Weights of a small GPT-style language model, trained from scratch on English Wikipedia.
Training: a variant of Muon for these matrices, 5674 steps.
Each number is 500 + 25 x the weight over its row's rms, rounded and kept within 0 to 999. Layers, rows and columns count from 0. Numbers have three digits each. The size before them is the row's rms in percent of the matrix's.

# up: layer 7 MLP up, 1152x384, rms 0.0595, rows 115-183, columns 288-383
# down: layer 7 MLP down (transposed), 1152x384, rms 0.0339, rows 115-183, columns 288-383
up115 107:491491501554515502521535523496513506462433519520501492489465466491425536512491504533549502533482454494480544495461503479513505466506492530516513476544516492459512533486508465493525489537472501490497495502504524489458451457469489502484467518505507492523498523538499508502509535504464504489
down115 103:488514501482537458496523523513496478476559459518475495509529500483488490507511478515499457459507512507535518531502502498527485473521474496521470504477504444493490502532472496532483478485500470541499512506448512533514472517492505471479473473511496549480503532497477512490525498529516489496
up116 109:523506478484489520475464543497513498462519534490502516544517497507474484461521492481471481499518511548529525542519461508518500515457513498476509511472428527504478528457488513499500563487467454471471503466486472473565510517470483488479492540484458512491474463493494515486538525512523525475
down116 108:551531482500540517495542483509488458495458502452495538480495472533498525506489518511472510458510501526548557504512513487535505508511539513497489510507508486518532499463524533494489545503568483490523495530451506461505456472487465452498499516506521506512482519500512520499494520502535473492
up117 097:475534467487530540513467492502475485536520554475487463492514482447522498519497482501512511511475467516540458460478496495508476526513525476459522555494476472511521475492526531548527476509459477464462511512547540511503483474497475489493489543481488513531474556551525519543494509512515496473
down117 095:529518440490512492457503516525486510491543508484516529451476464458499495488501505515453521538483454542504451505485482515506523498504527502542498489552508543524513453472470502506538529481475471474510475523536495504504460501475481480462546516473485494485456550546481522479522472486538500510
up118 093:424488519460497504525509511516518491511522445502486519505484533469496494509535495496485484480493498453508516498461472520492501498470527554530540504438540474507483534545524471493478454509472480470469512535508546484501523534462505515541507510529453516504480547510461507481531507474513491487
down118 097:519515512491453499490505516504514525484504510548448540468526542492523469475537521521511509498548478486477497507505488570521516487526532519494477531439491471528499466497496503535516511540532534513512510474519500487453512519507506480480504511483480542495562476532494479479560489484480505505
up119 099:502527502517505561516495472483479476548532514485479453499485484491479514456476489505486489463512494461486515458508506482463496474537484521491474538479491489503481486513512500455487508507494505502494510518486532462506464490514496454476483518482477464474496485500490540484506515466535498522
down119 103:527529507476487485522497497509535462507531525509475507490505502549501483478503474534504536473445537522474456483516427507488457502482474502479502512471496511437504490492506492488529527495494511513497492523512497484476501461472516520478539522527494464500483502477507532512560523511504442481
up120 093:483501506506483500469478488520474510527499502518462487536485511465518501480501512492501500469538522480516472512530474496494583503498467512550516541461498496498541496531547509517509533445527496519479478495494526478496486529466443501524505491546513481494531492465529517529533550545488472491
down120 097:482485487470515502553531485475463501521546489505479496493509503541469502520495495484515489488536524535500499510454517527509487491514492483508479517475515520531476480501531475514511498453482480535482519499450501487496501503479554538498486530510501525473489472526471538495484466493496516503
up121 095:497499518498493496454491483494491475495452435515490509494482511457505552453494500498475487478518505482432472525461497531486477440530511503503454501496525494447511527473501492500483497514455497479521469503510518517560474513548479525515455510507515513542500481513465507518475512517534498493
down121 092:508477540493489505503497451530523481547444513530517500493474498523446510472481506526543500453488497484466486519516500498518514461499514501436498536496501470517508465495474501478484502492545510512529532467519506535503462512491553479505502506489546510441446495449508509462503510468486485490
up122 092:514512470480557518510494450492453479494500558507510482462462503459501500513512536484513512512462515506507491553532523448449534498497519505466510512460503505537561509531531515541505535482532502481470465475519508485504502481510513512524515527512480536480545546519512501506488513519466454478
down122 088:527505504482454498484522523461522471532487482485553530486455496487516526455494488519484491489478530492476475488463478528506472498462525527531502493507523475479509473481521467482506514513480549478499514452496491532502492442520510489490486511512484524525477499489536524530543470505506464508
up123 118:507546520492481527483501480491477471502483465516489501527527476487476495505514522508490498491494489486560510468522523516466484483521519508456509505509512478464518450485501507479489489509473477515468510519480512509503488503523468544520515505521494482537448514487488473505545468518506512444
down123 117:512547497448520477486498456492514495505501522487487505489498481486470488465478527567488517531451491533525527511543482519480501514519555502508530503469520468526478473487505466527482512473513477519477497511478497514484506537512497494500513529475512453468508475494526506510490505480508501510
up124 101:492501499501487486505507517492519505508508537513481503493488505461522506459490484520507530488543517515510498485542522519481504531513536480524537522495520511496512471481515508504553496531508506523513500485500539544489472493494487494460516518476505554437501478512519544457509504520518476478
down124 098:487554480499491535510498506485491486474517515499488461502478492528533491488471542482514525482464544489510500495468501503522486499528540449505516475512518539471503484510534503536530501553520488499514484446482513475514506476502489511468461483451529504499442528496428505510509521526500520481
up125 102:521481504535508518558523503492498534494549510501517519526526483530505488479499504518479525482502507521480498531460476501514498520501483521472541508535492538474449512472444536504480539495501493502521498543458502527549490510536487488463495556461532487528473505492497500497502500505488504521
down125 102:456543459468511512476522532471497516519497496477506516469522505483469429509479518544487516481532520505487515515464503509471512503483489520498516484492507519483499522503497507499488503479467494487481505498469487500513472478529478474511544477510503514512492522503480497481530483520476526499
up126 104:493476509532487520490483481524483473469532509447504466528487471483475499492488533522463523525478472509500486504522488506477518525517505483507512523495506483497482524484472502513482551506496507478506473490501512526520538517501504501508503533467483461543480518479522470489508510534485527477
down126 092:467496524514499483480515494523478545519555480492516500492572485494478444473526495502507473509516540494495505486460478507496488474522518461514528501515461498509469526517479518484461513461492529496487448501485534489454475487483495490559512507496528458498469504526504479481509509503474516502
up127 105:447511533464504489456464543471511519490505500492480537515551488440507460529483483476473484483502501495512532515494471530506513517491492511512575532514508517507490500488530511546523466537476475500493524467473503535487429531492532489519494496527502561525522482543502503460496514484493439499
down127 098:493483501491490495470491484468496518496466510523497525477517539475492476498469522470512541461503495499493472527469551534488532522468489536469521499530520545507505515522477531511511512528528470462460508494464474525509470529521465479502456524500497491549518514538498484518503519518505467482
up128 105:454487552470516492489438524476487488447501490490468529512529528501486532534556511447470490510488529534530522508514493512515525501507462478530506499469498501508501492509533504512491461487494453491474493475487524502484502492485520511540504526539488482518478499451501489498513514529486493486
down128 094:495484533467476476475477492492498494493529415499458509476504537489492497507514536495481492508485491511485479465490474458464521496531458502526494525545501488469525564529571510458522489520496497511487519519516509490522489464466496475515468513478505471510506481514479459487492510497495458495
up129 104:518563528533447466518450473491471479521469501512511461460507510525493502504499506511489528479496518482552504484502494465479524519505536459504513495491524506478535503520523534520493485516480514483485526484475531490496463503492523534480495545479508473507520495534479466516537484513503516527
down129 100:530497481503499519554493491476484521511461479531513495487515524481536509457529479482506488509507478533503502468492501483503531510469501473492461464489512548449443540517524481439463483484502529496527496501489517487527476493486477504481498527488503525454472497464521545514516541522494536499
up130 094:454484508478493519527519512507502480480521532504473491485489540504536500493500511486501532448480509515510495485491501532548462501470506459483537536478491480502482494512523531510492509472516506513470515475465492462491504526589416486543481518465519521477521466548479496519455460491490531455
down130 092:488516510495500483483518509483519483529501483464520525532495502499497452481496500528479481551489505536472510467523494512534520492510514474475434524488478500498526515506498467579486501482531482472510492473529528517484533484503448460512512515538482527529504472518493485500521520486517505497
up131 105:515516490501497486506519492474481463526490496524525456550493501517540492475504472532543507486561440483485481478519468506485482466478476504501525496447501520482517500496496492435443523510482501495482445499516529527467559516464467513516481545479468488450522441470508487497457473496491539510
down131 106:509489486502542531511514478515516536473536493464522487493508459481522556453491505519521454461495509484461520520516492516516486522514432496485458515481477505514454511508520517550515491523486537492515515511484509477478548488482452505501527482480497541491483494474495492544534481520470502494
up132 108:510464521525461508466489475522475483501528497494470523496507448483505543540497482509452492495509518505480515528512469479511485511503467535499521535471474479521510487484500511474480409488498490496512490463518485504489490537488532496499491560548486462538510516517499517471460501536552430527
down132 109:503475463478541506499523483495524439524479518498508493524543498532493553466517488527481517519512482489508523510469486518493483507458484521519515538490523490498529491508487479485469460507471497508475480483471538501503523518470508495494508507490526494505488531477532474514449548517563472515
up133 106:495480526535521472495521521483440484499489459516511507470473531533502480483495493484533469458469507489516491532496532486475532527481550544512475478473503484488526478478469474480503475515504492471530507514483496453484456506540507505530441478510457498503472483518534504489497489490498528462
down133 109:502506506500527539498491527497495488510495494513526493451498487519543457528540515495516486497521513507517492521479496520520520501526516534478476507467461543482517513480511443493506464531495515439475536496518530513518527480509495498500479504572505505479502501469489508484507484512439559451
up134 087:550506502469498478517448520540480533485481482516516510483468474458457533545538497511525498498471510475515500509489526476485461532488544507523496507507484498518491493522500475529455557493458496493517503477450504503528498454472448501514503541467504501540488518503476503511446471509500475525
down134 098:555520495505522477491476451495528482454530519494501489484522478504518489462501535457511540516502519517523514509551516534528486483446487515515496512475509527497513535457507473506494508416466518492542503531502430511496519504521519549477523527524522555465478489479507499501487498538542475500
up135 105:478478492518502482524534532478477486499461531507545512458518476525494435479529510461491500513496501474499508500538512510514555491505500503496494543498477500554484496538527531554544501501512523516502493499546531478484476507494554477506492495535522484448488480512485466536527579524518501466
down135 110:538495493506498491548474483500484549459517465497476549499448543482466502521497506503510507538483506568518482519494483511495505482514518478521506532459472506521531501489511525521518500510491498515522529490527464478508485475539528511516453498486479535462543479506522525512500480518468501532
up136 105:461477531477516494524503537466564483501472534462487485497527490523474479494461522482517519507499504476508549482481519527498517532485512526515473492499524538506531500549491464487496542489537503528524454527503495516456500513520472495485464514480509450516550487505492475467511473485492506443
down136 102:547476491457529490473503490523525484503462506475511485466472464537487482511465538483455501535473525488515485554494472544526489522500493472503494518514465471521528515461509483494511521505462496555453505511481480517519525499449496532506489524484488484471509514519480464449476466525509513538
up137 107:542478474507514511491493495525483492501474473501570490499503461534479527525479499528463479451445470487491504500511500537581512526446501498510490481469518487499537476526487518532478521479517529494463481478479461452475537489526527485525481505527488488476527520524482470446539501514487524496
down137 107:502510521467526506517493471512529496518548519506530472503500560510509492502525537506454535502490505504528492517491468549529471487499535526486494519471531489485490511507511486499495459521491538460514499479451576470473509524495479487518465489523503553465506521473499498517448462472493532495
up138 083:482473499475517471549485545502480537535492521483532490522512511518489460580554522514528529476486482495497493501493475543508527519543519497505508493486491482502474482503489477517491466502495505490510473509487479540500520517501479454445515468479517521486532464505505507514502508489517522532
down138 091:485476541512432524507515506529506537485544453470494494522473508480481501489460493482481543522516456548510463503496492474522504466526481503462488503521536534519459530529497520526514487543472523467498493503510461502531519505497494505488515483507515441477507501507505520472509447493527496493
up139 095:490481473522551484484470515532508506508536529524501522489430506500457494508480480495457473495493476489483510552494482487487503501521530491519532452470501523531511481501527491494449493514515492468483496536454497476505524530543433535480488517479530554520519493506489493450455524500512543478
down139 101:478488508485501483508537506491489551500500514518482480460513471504455473461494498457516479461457491511514506487507470516532507513514464460496492464491527535513503530504565464493491515459511499520552511521465490505482493468491515520514494450508512538485499502478460443457491475482501512461
up140 098:511494489461507488508497461468444495549510534470483507504455504543471526499510471531572536480470535487520472496504554477488475536483477475530512528453473514530501496524494492540502457487525486536470500501532517460466523469503476506519542483441518501503473527465456495454507519521469489513
down140 093:534473518508519461531489466505526507475497466523468533475503534479493488475541448471504481462508486528533482467564509478505521475538484495511513496525494482516496511545524499512483517510504494516481488516531520506493527513480524492468491496441563511541491524501521501495516509513506485494
up141 098:492485484469501509484441533458462480484555515464525493516544495527510477493468508548535540513515486442529501530492524438549481501490498439494426515506510516457459525499556504475493487489441469483519501490488469512527503483503523523493538511494479524538486567500483493470511492496484534490
down141 083:549527467434544456531514465498474504491490490481486564452494513524513490434492493482445545500493470543555507518515473457521473510495498489501504516472505502542487493463467490516530472505543503498482520492514496485474507496501518527554501539454472492464498485497527532545478477497491494517
up142 111:515521528479526534484514474456482498509471510458503497452509486549511522498503529513480483526495511481478517498457487439467486549460530475476470492525524462471485561474532491477541483530470545516492555492455494525516525528538485528480488475478461497481515489504517531500508483500482444509
down142 102:504560506509531543520447460480497508521484538495522515490483547511480520532471523543486520492459488507504453488497513503536492499471492486437520471508509457500523447442505494505497492494436513511525483448518518532483507448515495489512487467522515485475499512480510492495515498463481489489
up143 104:534497497528493479501532527530530505505486484468496499494532464444481515511512492477497459514512478442496515550462513443555499509459510486488510553489514576509511472531537505467511492457509450476475534490478521570489476515519538527525514495509515500503511509535479473486501521451527499499
down143 107:481510488519495490530483503514530462473474526468498525530497494517475517495484487501505489531504536440544491491478486433521501515527482483533496477506466502545512552472502527514509501492548548480460467516526548468495471464534479510474522523476518546484525497534495479498472509495488501518
up144 107:466494488513486462496497483501514507522452512501497461509542508489461486531546519498507450542500482453521494506485511523498459476495463509487469513469507516482534531527509558551516503502490520524510497484538481493476531505510524523494451462469503483515508519448502508510454501463520500498
down144 109:532488497470490493485518495512532513531483491522499473529495531495438464506520521540458505501527499495503497469486461481488477498460515529504526520508493498504531551497525522526451485481504472514494479541525468517511504474530486478501505501498521540488463505481504514517431489510461467517
up145 086:463510535524475525515488465537501524503533478474468478482502511514501486486495515535503460484560536541521490484528497509499497470499495503498501505476499502508496488486521541497512539507445517458519501557464460523509472500528497481517499521509509522498523548463457567484534506505480500500
down145 088:496536466473514505507493437464489482480488491508531567479464511482473498482509485533480490481491450505503526526482431434514513511433497474498510509495484521552497488477513517536548485499499508510490477454532517462509470552479535518503494537548539478503492520504458489494480532441460495503
up146 098:474495487524520506521502462463510465483525526547497479441467529481447519448474525512461499517508463490532482524540527482480502499472487493514497494499441544504517535483467445490473512461488432497513503498489493492472480508467481515484511468491471509473533471500489514508472511499494481492
down146 104:489529485514507465497463483529492496531486530490490477487537508487479531505465498439496510516479512526516469498506527500462482485560563501446462527521488447495435436482532551523544474486425490482514485543483501510517531472516487492484533510525515516483520530498519512513520514490520464519
up147 105:496510457451490476494495533480506535482503537446509511504463526500499477492539510438502495487476492515517477505475526480476476464522510527515507513506463507493468494487513517462470506481515509509529511532517471548496467529509491513482521466483497495501481507494481507534447478516520409511
down147 107:485503494508453501511522502473454525497509559464518473463491491514478477484531496476496452532480506527519438524481480507517489534506461550534474535505492507524501514511481508499477515487448518541520506498534535489471507535492495455450549518522491464509521514500505523487498455481532457465
up148 103:494528476541431503432529490516477507490470467499506496500497483494495488483484464488502536487565482479486529461494483480536511519526490474522492467483519481520517511498511487482483484519499481512499494525502521509506522517513539513496544510457519522480506477409518455524546483487527487506
down148 102:506486488517471484498473436473503503474499489472545505471518520494458523533552506496508515504545503487459513549545488494489550526502492525470549496468538497470508529484496500508511500467471499509500511484441542453491448470527497480486494499500518476498505533498527531514526446495477530486
up149 092:495503526509487532500462491503449518511499520494530476486496496485473514502521438476508480536484492453495533519491507519478477464501493471540483476510489494515461461508488473464502510505476475482485480548492519542494537503454470451503466476508500502470553471490472546535515506504482485440
down149 092:480466505523505471534490442485474490491499501454505459514524509500516479518492455511450504505565491451525509526555480523542499501462483489474536504513506487533462491501510459516453490493520523476535573525510487521495487517493515516496478517495485483552482485481479546490480531438483543526
up150 083:506462509508465510510496528501533512522536521519486583483485462482494544489474490471492536505520551537501495490461518516519518462513542496523472504494499459494487505465512535506476502526500513448506479480499524471491516479519489527458470493471475503473509528465510503539525466508510486501
down150 079:486510462521513517493490462490540452497506504502469519467517475472513496494487526498523460530508472472492507521510506516528462514463487500479496492546468505521511518511489460458530508502492491513457512510530515489466509489533493512484526521516510518498524522502462466479530511469471515479
up151 102:463449480502417574486497499472500516498524522494494507480486490453481479457473519491479507546487507465490519489507510495513539487523466465519505502507489508526508497481467490507505524518464511497505481479499528520500495479498488507500520502520540484495463485538506556506495520525435533499
down151 101:510466546519461499468444463516500510506521514510514548470513475548440497503471501461500527534467477524497426493441473486451490494458493455501511508485478477518480509506491502482473508537493491492471517515477467489482513516484492498507532489481539541525528488496527471485494522538518502457
up152 094:491488520480519532488473486489505491523469446529490528493499531520444535490514541457530483489497482563506480531489463496525469515483503506511520504490488498459482486491487540532497478573457490491468535497529504503514434512511489484533493489509530529499513509487573505535478504545517530495
down152 094:517520485524503492515474449534471511519511505509506440427517528502524528524500509499529496484515529507480467499509483500457468455478486536492535484508502502483469494551457528495498507486491476546535510506474467496505523540513523499508513485496521499527508491488517524521527513490497553536
up153 107:509479469486526499483478527524494484482533537512504511519498477515485501489426471498503509482509440478507520492517514505551557518458510484488554503493490470511502516524492461506538495509495507537517524482501485498440494494479456550522493515453473512485516533468474500557512545523486433516
down153 112:482464517497511488541512487508531502494482485500492470542513460506504510537449509463527513493500504495535475546492485523502495559519530470485517478510506509514499491484497525544541535471468487538507461502475480508508529493473501526510491492505539525479528498508503496485488528473516424505
up154 106:527553498514505513516525496482502491494503500508500500500459495502507501490549452476521536488494483488486509541501485465457510532493474472487507476484516495512523491503485469462492521465525467559455501522518479477521506511476510527497467507487482515488543479507517499524486504487467497505
down154 105:499512515509488528514520501501534519490467472514473525498530495509518509504477489521499525508485513504513525483475492474522524531505543489467463457523468476495436568505487519481499481481485456525481512492501501470505501507506543487502458483509518458473520454547476505485512438501490454529
up155 095:524490488508481516499507475517503501500497491503520461482494529468518509499517502478531531511515485507475506499462493523443475515527428488491531502513489467514492473495523499538471550512559467499521487491498491473534481484560483496501455498489503521457513439516489510514488455448501478487
down155 083:522447486511489473454500479519505501504487519530501524484555512490514539496558479464525520550507516487504500462468506487415485489529524558506515463529489488515532518505526519538493519512506529466504524499487488474488472502485494533493499523484476496466523454510539509493511505504504496509
up156 095:483488541472488478502488493526472502496489461495517503446519478509475487552523506522484520507484526498501523486483497462502486534471500493503482493477482507451472516482477548516467538475538542512532527503526485461510521448519475469520471487510486476484488457510469455486476496515500487496
down156 087:526496496497497471537510482500505503509501491479484457535511490493548496511508475518507531491517559501488481496504461482495514502512516508517554470552476545502504517513444482519511499511454499475501535462507511514519494506487490498507446545475460539526494523504497490522487500545539510472
up157 098:487532497497442509540516483472487505497498497538530506479464496481480516501475518491496471510479488478521516481539529492468467517525488505505462465521500511486564469502506477514515497488488467499529502564472535491507508471499501558488499501478503524514505472494529488518456459522481485528
down157 107:492502500503503491551461504520535493486533527515549495505490440460558500518448526506507487490550498478517460536517487520481509494473501482537493522505488487531485503485518500509497508547450521521533453488511480559500511528503437489510488501475504457515514544483527522466513506558477503486
up158 100:484524519528459570518515516493554514495483514513546508504521506479437466499480480487461466529517500526488497502493524479477462530486493508494504550490480534459519521513497509498489520478517490491506562500511492508502499488487500513501480516474486491477506454527488472491525511508529472505
down158 097:439526530532496438519497512508438501474503501491511466510542513514520543534502524508504482509506465518501525566495515527482499465497508471486465473489474491498499462486469487578494546496495452500511521482499479530517517502511521541452526486498444470546527567501472506501530505553470493503
up159 092:516521552493548472529495515489495522483516492524517476511457518479482529497528544492487454454525505484541512495484480489510525531501467517525481505452522493495501465529473514468509530499496491537522527527486476518511510504506488514459489455552492498489481505489486557479508517506520525496
down159 080:475533480478498487496496484483488516520505485476488506528530529476479463457500487430532532471494490496489569502501521466501501520515496511489495488485518482492503514545549513457501534486485511502533473512468500484516515514514486514467513511518479495489470481458495526514483491457489487504
up160 112:527496508480502491480477496463499456491514478510531487465488510488540530536524481507478481500528520473518530471506514499485507518464467485468531524513517532487500463449487474471486449472474538482478459471528521529496547434505523508485520498475478553478510472515505474533515544502493492518
down160 109:531479496541470478547482514472471529539494484569478540493526531463547501484514482492490520495477452486501468487476490477499508462531527514514494510507516525516457502490468521520496529500467526496466506465475520484489517499509493481553470519520444524475464518483478526498464495521482521498
up161 108:478501512486491479521464476523470504526480530503501473485488508479532461452539481438526491483483435473503524512478497500531530501473448498497523495502518484530478509470512505513509476519536518543492536519512553503555452522529454516523480522504483527499517483505517479503486500498484468481
down161 097:514516518501482515472530471493506513528514478508518494481549506496528475479535508532474464531470491455557517478493511468494503520463501464481493487501563492510506494469470502524495523500525524498459509499477482505493479484525449524485481488508429519516533506485520523481468496541482471497
up162 107:518504480510487518480513490497531539521516489517480502515524466531451465531496513461464459513460513453510514468505514513541501461530540505501500501516508499527509492518532562506517531476484550519548504525474478499482464499523497528513441489485447508515518512452504527504556525456497499548
down162 106:499449465513517533508468503487510501528529513496496535507507486519486448505471483488493557476534479430496551479532457465465522476496500488528547489472543468523529504500515484552507471487551524512503516490449491497507514500540467506480515533483474493491496479482508532485525479507490454461
up163 091:493488501525478484471464477477516486554495532461513465508516520515473456507511502480482532501497542476482461512527522510499505513436470501476481493516497529523483493517520505505487433501533487477468527480471457481516485494557496490517504510513500508504500520523493509494504464512509475489
down163 096:488519506497477506470441501464532490513525523487468546497480504531461500483502459466508497496493497485511499489547495513471513536480477469502508507481460484524512511480480469508468510460488483504510526540483456523499535533506507499505562490564467491480521491547518530495502489545505517494
up164 092:458482507516557487474481481500511478489501509516498503482518491506477497509492528535526468531479476536503483520464481500485506520510482516487521507488504490463507444530467497514520458520465500521458504478509502474492524475467526498527537548514502539468534499458464467513498490502493506503
down164 087:516473514522544527522481518465500517482505490496496496496485472491493502504508509469484507484483515500508474503511467510497493495480510546486524448492489491542498500482516492495506446519526501469478493494516523493530500479507476484494489483493529483504550464497485496504473540506515479467
up165 090:536504478532538505514500498499512512493534507468506479483448543510536474501499480532496548502521476498498465513506518481539530524487464504529516486546505475487517520513514525484541505502479473525486490461516546545518478512482501488473478510506455487458435492521524474476500577486508504498
down165 084:515535518523557461512511508484518490485509496483487530530512516542536513477529527517481504505524482481516513526512507514536550515522533501506481483477523496491478489503465478497503486508503501490509540509509483482450482495479473490517484513464461515527545507466504503469469506540471505439
up166 111:535529525483462488501475532507491530442494523508496522475512486503504492512486535475446551463515497498538524466480520519525587501451516539515483499510491509547481480491478535490560495477504467477506502497475533493488494484502499495498523512468484523463520501506520505485509469515500516512
down166 109:502489506529535516520548503485492543506454551503540519460534518489508468536455503523478541502447487492505488505469524529529524517483485528502501495494476475460556519494489511461520493490500535481465527462468553512473463503497467529468548451479489469548502521492522470504515530532518504498
up167 090:492453486525463481533493488502533530570468478469502548502485521505503466543480508487496481521507497462501501480478513444510500483524523502498527555480463509498500487480564494525518486526522484488533511517512476467460476533465450581564488533514492495492484533476523497478493464512492493529
down167 095:466532523513512494525477527500506485521506498535467513529507510509513465534437503479492583531534528472483449526493481537508513493477516474503534513520453530482503506531481500490467465561485515506509492511503509450516479537473499472510475479535483525500502479471515527473435513488506479437
up168 094:479462488536484535510483468502511491474485465494513483483439502536537531486507495521476519502534517494514499482500499520573510553498511539482479491521521536461523517513569470521490520501503525477388561522461499526527538524473488461463505573468496522486496489476455519462477505465500523505
down168 081:458520540507505478523479503460522539480511509511537521509517521498518526511493502511490537470521492490521488478510511522525506490489537505520541461495481573452527508498498496485499513480513500511495529507480501497505544511487483494494463580558519530510501539532475502531505472525519461510
up169 099:470495484469509466534507445484474436488474493511466487479530501480479502492478466498527468535489463457505505510529502537458507508498519527505482529505432464486494475504537533501485502492482513498509506492494516508490510465498497519457500509478462484505533492484516477491505512486501488492
down169 101:440474500488505526501524501476496526493489460490505500489495514502491500502523488506458495472471483486532492533510479469456517495529511523486471494454472506493479465509466476484538515548502528511480476515504489523543530503499513468469519488557484478506508529484489522464492457508502515504
up170 099:480483503575505504489515477503485497530517494467476510508474501564452499500505506506493511526533496481525534516495498513513533499525511502485537494470477517530477506500507535507536520454523561519490510515484526527485464527530507525479494505467433490481502502538478530482505475505526520485
down170 101:551521474506514519551481471474460515481514517491502488460503495463493483534503452511524511484517523538447522506507514481464545492479520486469501525529504517474498513498490549479493496468463528501545480497531516509515466475463497510535462470439511509484454512497516525514442515558490483499
up171 103:515455485472510526484458526491545477475524512502467538513495485529533491482463505518481524535491492470507517507543508508491482520415461518503508516464453477472520510556505527494505478498516454446539537488502501503489470495520522458474449490489503499544504491499496476510509530492461457483
down171 100:502464481493459517488452484505512535456495528489480507536531505509515509510459536517548536473516499521552498495507527493467475479527464461551494501499488485491517487509491492522512514533486456480544487514513526472529513482544443536476463510532523538511514518517547499490532510504472518509
up172 105:457509501463523484540541498491520510531508481512479488459520504488521495516481535495459472481516463546517499496536485499523461512522502541478461506466515499516526500493462515511420493503521526521520498543482504540530484511489488486513487516461508503471459525496488505510492484498487488524
down172 109:482506479460527549498592536469538548544448483516462511489538525440479502484491485455558504527518467494510491482553522566521476507518503474526495490514544496511546480479461520516485496565493472525494493488480515481513480525443464472536504548505490506508470457510515489483504482456452515477
up173 103:530471467524507476514507501516476450483463492490517512492488464514511494473466527502492484505490433497481457520489510503511505531501474515516499523499516480483527441523514476531500477492532527541549508514538506504526527539525506497483497502444530512515513535475521543515486496556530437515
down173 103:522525540538485518491526445495480506470527472519478503508472455460488452480481480476471518473516525523484528468485448515500537506482482520546509482486497488520511536465473494515517517528520525527478534503497475512490484500494521482483557504505446497505507526557500544526490501545485476515
up174 103:512514523534545514518472517498479486492519506491523446503472515481483495480480506506497520472492494418521496489499507487474501534480510520542490514537431476525465464512477492519502459531469495485533480490506587484513511526510495494497488480500443524513511524460506500510561527538511475517
down174 105:527495511513499499551510519497448478501480476499484496508482492482514498477478487488468494476512490504495489483465521501509502535510476495514461504489454465518495485552544481554493506533464515484513512474504507529505472552502511491469481516470458456462508520528488516487531513513483474494
up175 100:497510522526508491491516489510511505456514519506476483496504489508529466479496535483502481519504473521494436515492484512508459500477503495512523464494486560506518474516492487464499488498498494498512515530451485501499500515531505520512543534505476531529558490471526478521556486496463516468
down175 097:493548517530488500494457509470541515496490526447506502443504452546477464503505502538495484529529485501528488505570561521483501533498522500477481514523513498511494508500490525480533486491527512519497497489502495486495503502517454496512530511485508475462521503482525486481509455496494511481
up176 112:514511502497516509458491496476455471516472503487474469540531491486495512527467511502499463509482503479495504472509501488516568515512532528451471514489531523492492467499533488496501509436452487485524486501451519523515503505476486482486519453522481526542525543507557530488510594480502480458
down176 108:518555509535468482482464458502499514508506499470498549540530505482504510491540526537454523523501491513503507494489474512493465502494503522482489508486509540531532493517510544503484437482457462508500511486497502480516520508527477507511481509505543469538512466477499504451517531528516483474
up177 106:492531527515516480490457481533510481480466494498497443460440501553480491517471518485488530508490495507525485509482479497546528509516512523508489488457518486496513488470488496490501534502530499465481530558495492539505540512483515550489477524487495509455498474489517556509542466470508505508
down177 106:534488516504533474508487514460510544476479505536522485478486500430500486479520504472532558476515460491505510479519488472487518483454516504485500542496531493516499493510461534459484560481556459502535461493518508461510495496460481515526516469527449449496496532509523504516492499528456479499
up178 097:463502462459493443510518500456509467483496504496458484531537484474460477489513471550440490508546506527469527519474508505494484466501497509489465520517503505472502518468494518506560481520506479495523444524489471476559474508475470526454524496534477507532524494460485496498504506482491525479
down178 092:492463529462482493497521492518487519512479525488481505489498562488442471520479498501470510559515541530486495457517491484522433469495529458469522490493492484506474519460525522522454458496483481497474500512493493482489455548529512502486494483462495484518507490495475441519518461466503521473
up179 095:536506467533531538535503513477403478525483509494494502450502486522496496535517463494483505508452491534508484515482515450492457507502499507520540503550513495534461524498498456500483510510499533516471492506498508485479542496519501506484511501445506489498470480476536488466506538523516477499
down179 099:516459477497484514479457502520489497490525521474508493518540458493528496448509501484464495482531464500523508493520542500518514487525500513459534496509502518503463475469509490500489460474527490455476516451462484499479450515478494534492507507453505466511486481543469542537466482522469488494
up180 095:488505499487497475525471522509500475488494500501484466518509496494462521541521521516544475526542521491525499512517441527502523508485522520468462463526507490474544462450501535511495465546489512482492494513480570518537532508510441504517503518488473465509498510532498497509486475513483504488
down180 088:476460536450518508544506499517527550475496499463496466516522491487512475519511523518523466525549465463497523468539480491482441530531497551495487523496549466482491540509480502494514489529510488529487447501502492468503468544525517542539465497475530561506481498494517506459482488492476489504
up181 105:510491438519511521465511453514442492525539458472455489525449511437516531509544448484517533485498495481525487570487500456483488490477484527497525496505515478461508512517530541492485516519516524476508496457508515540471502509490503491498531506457502503494505527514507480483492530491462490507
down181 107:532461513501514468524490525525552492477498551480481520484494470506506503497524475539562467484451494474496494489471471506500509492526517469488514480502532466496532488531519493479461489499525543499507512498552527522462523519473532514514532519493517477517503500471494542499480479551516512449
up182 100:492526545510517515458513461507446524536515500500504494505504490483466467522523484511505537477475506498540469481483470547464493496509426499489507490483499486530485503503518543496529529494480513498512482488512536518499478520479532504505558501487478513486556454514517505525480509532507477490
down182 101:519477499489496500496461509526498483529503496508515529503496468498449487513538487489455477525478492539566535490510523508510538501507554478518535525448505491485484513519507484447495492476522454481494470482490514512490462507468493485482523445499477497510490565539504519482470507478543534538
up183 109:470492487487507487524508533540489550513519475471521520468452499521505560488526560479517512502525520517471532535469489402483501513506516520493507508504505534526533479486462480490481502529513486467519517520528505517480504485511486492519495480484502504505474503538502532524518492532505463534
down183 109:538498471532505494519510546483535451519504502512492512505514505490502518449472504532524485476461466464472491476496516539489543470507519493451499508506488475495491497497486492503504450513531488537484484558478506529525507527536502455514490495509507496523465498449504507486510436503488469465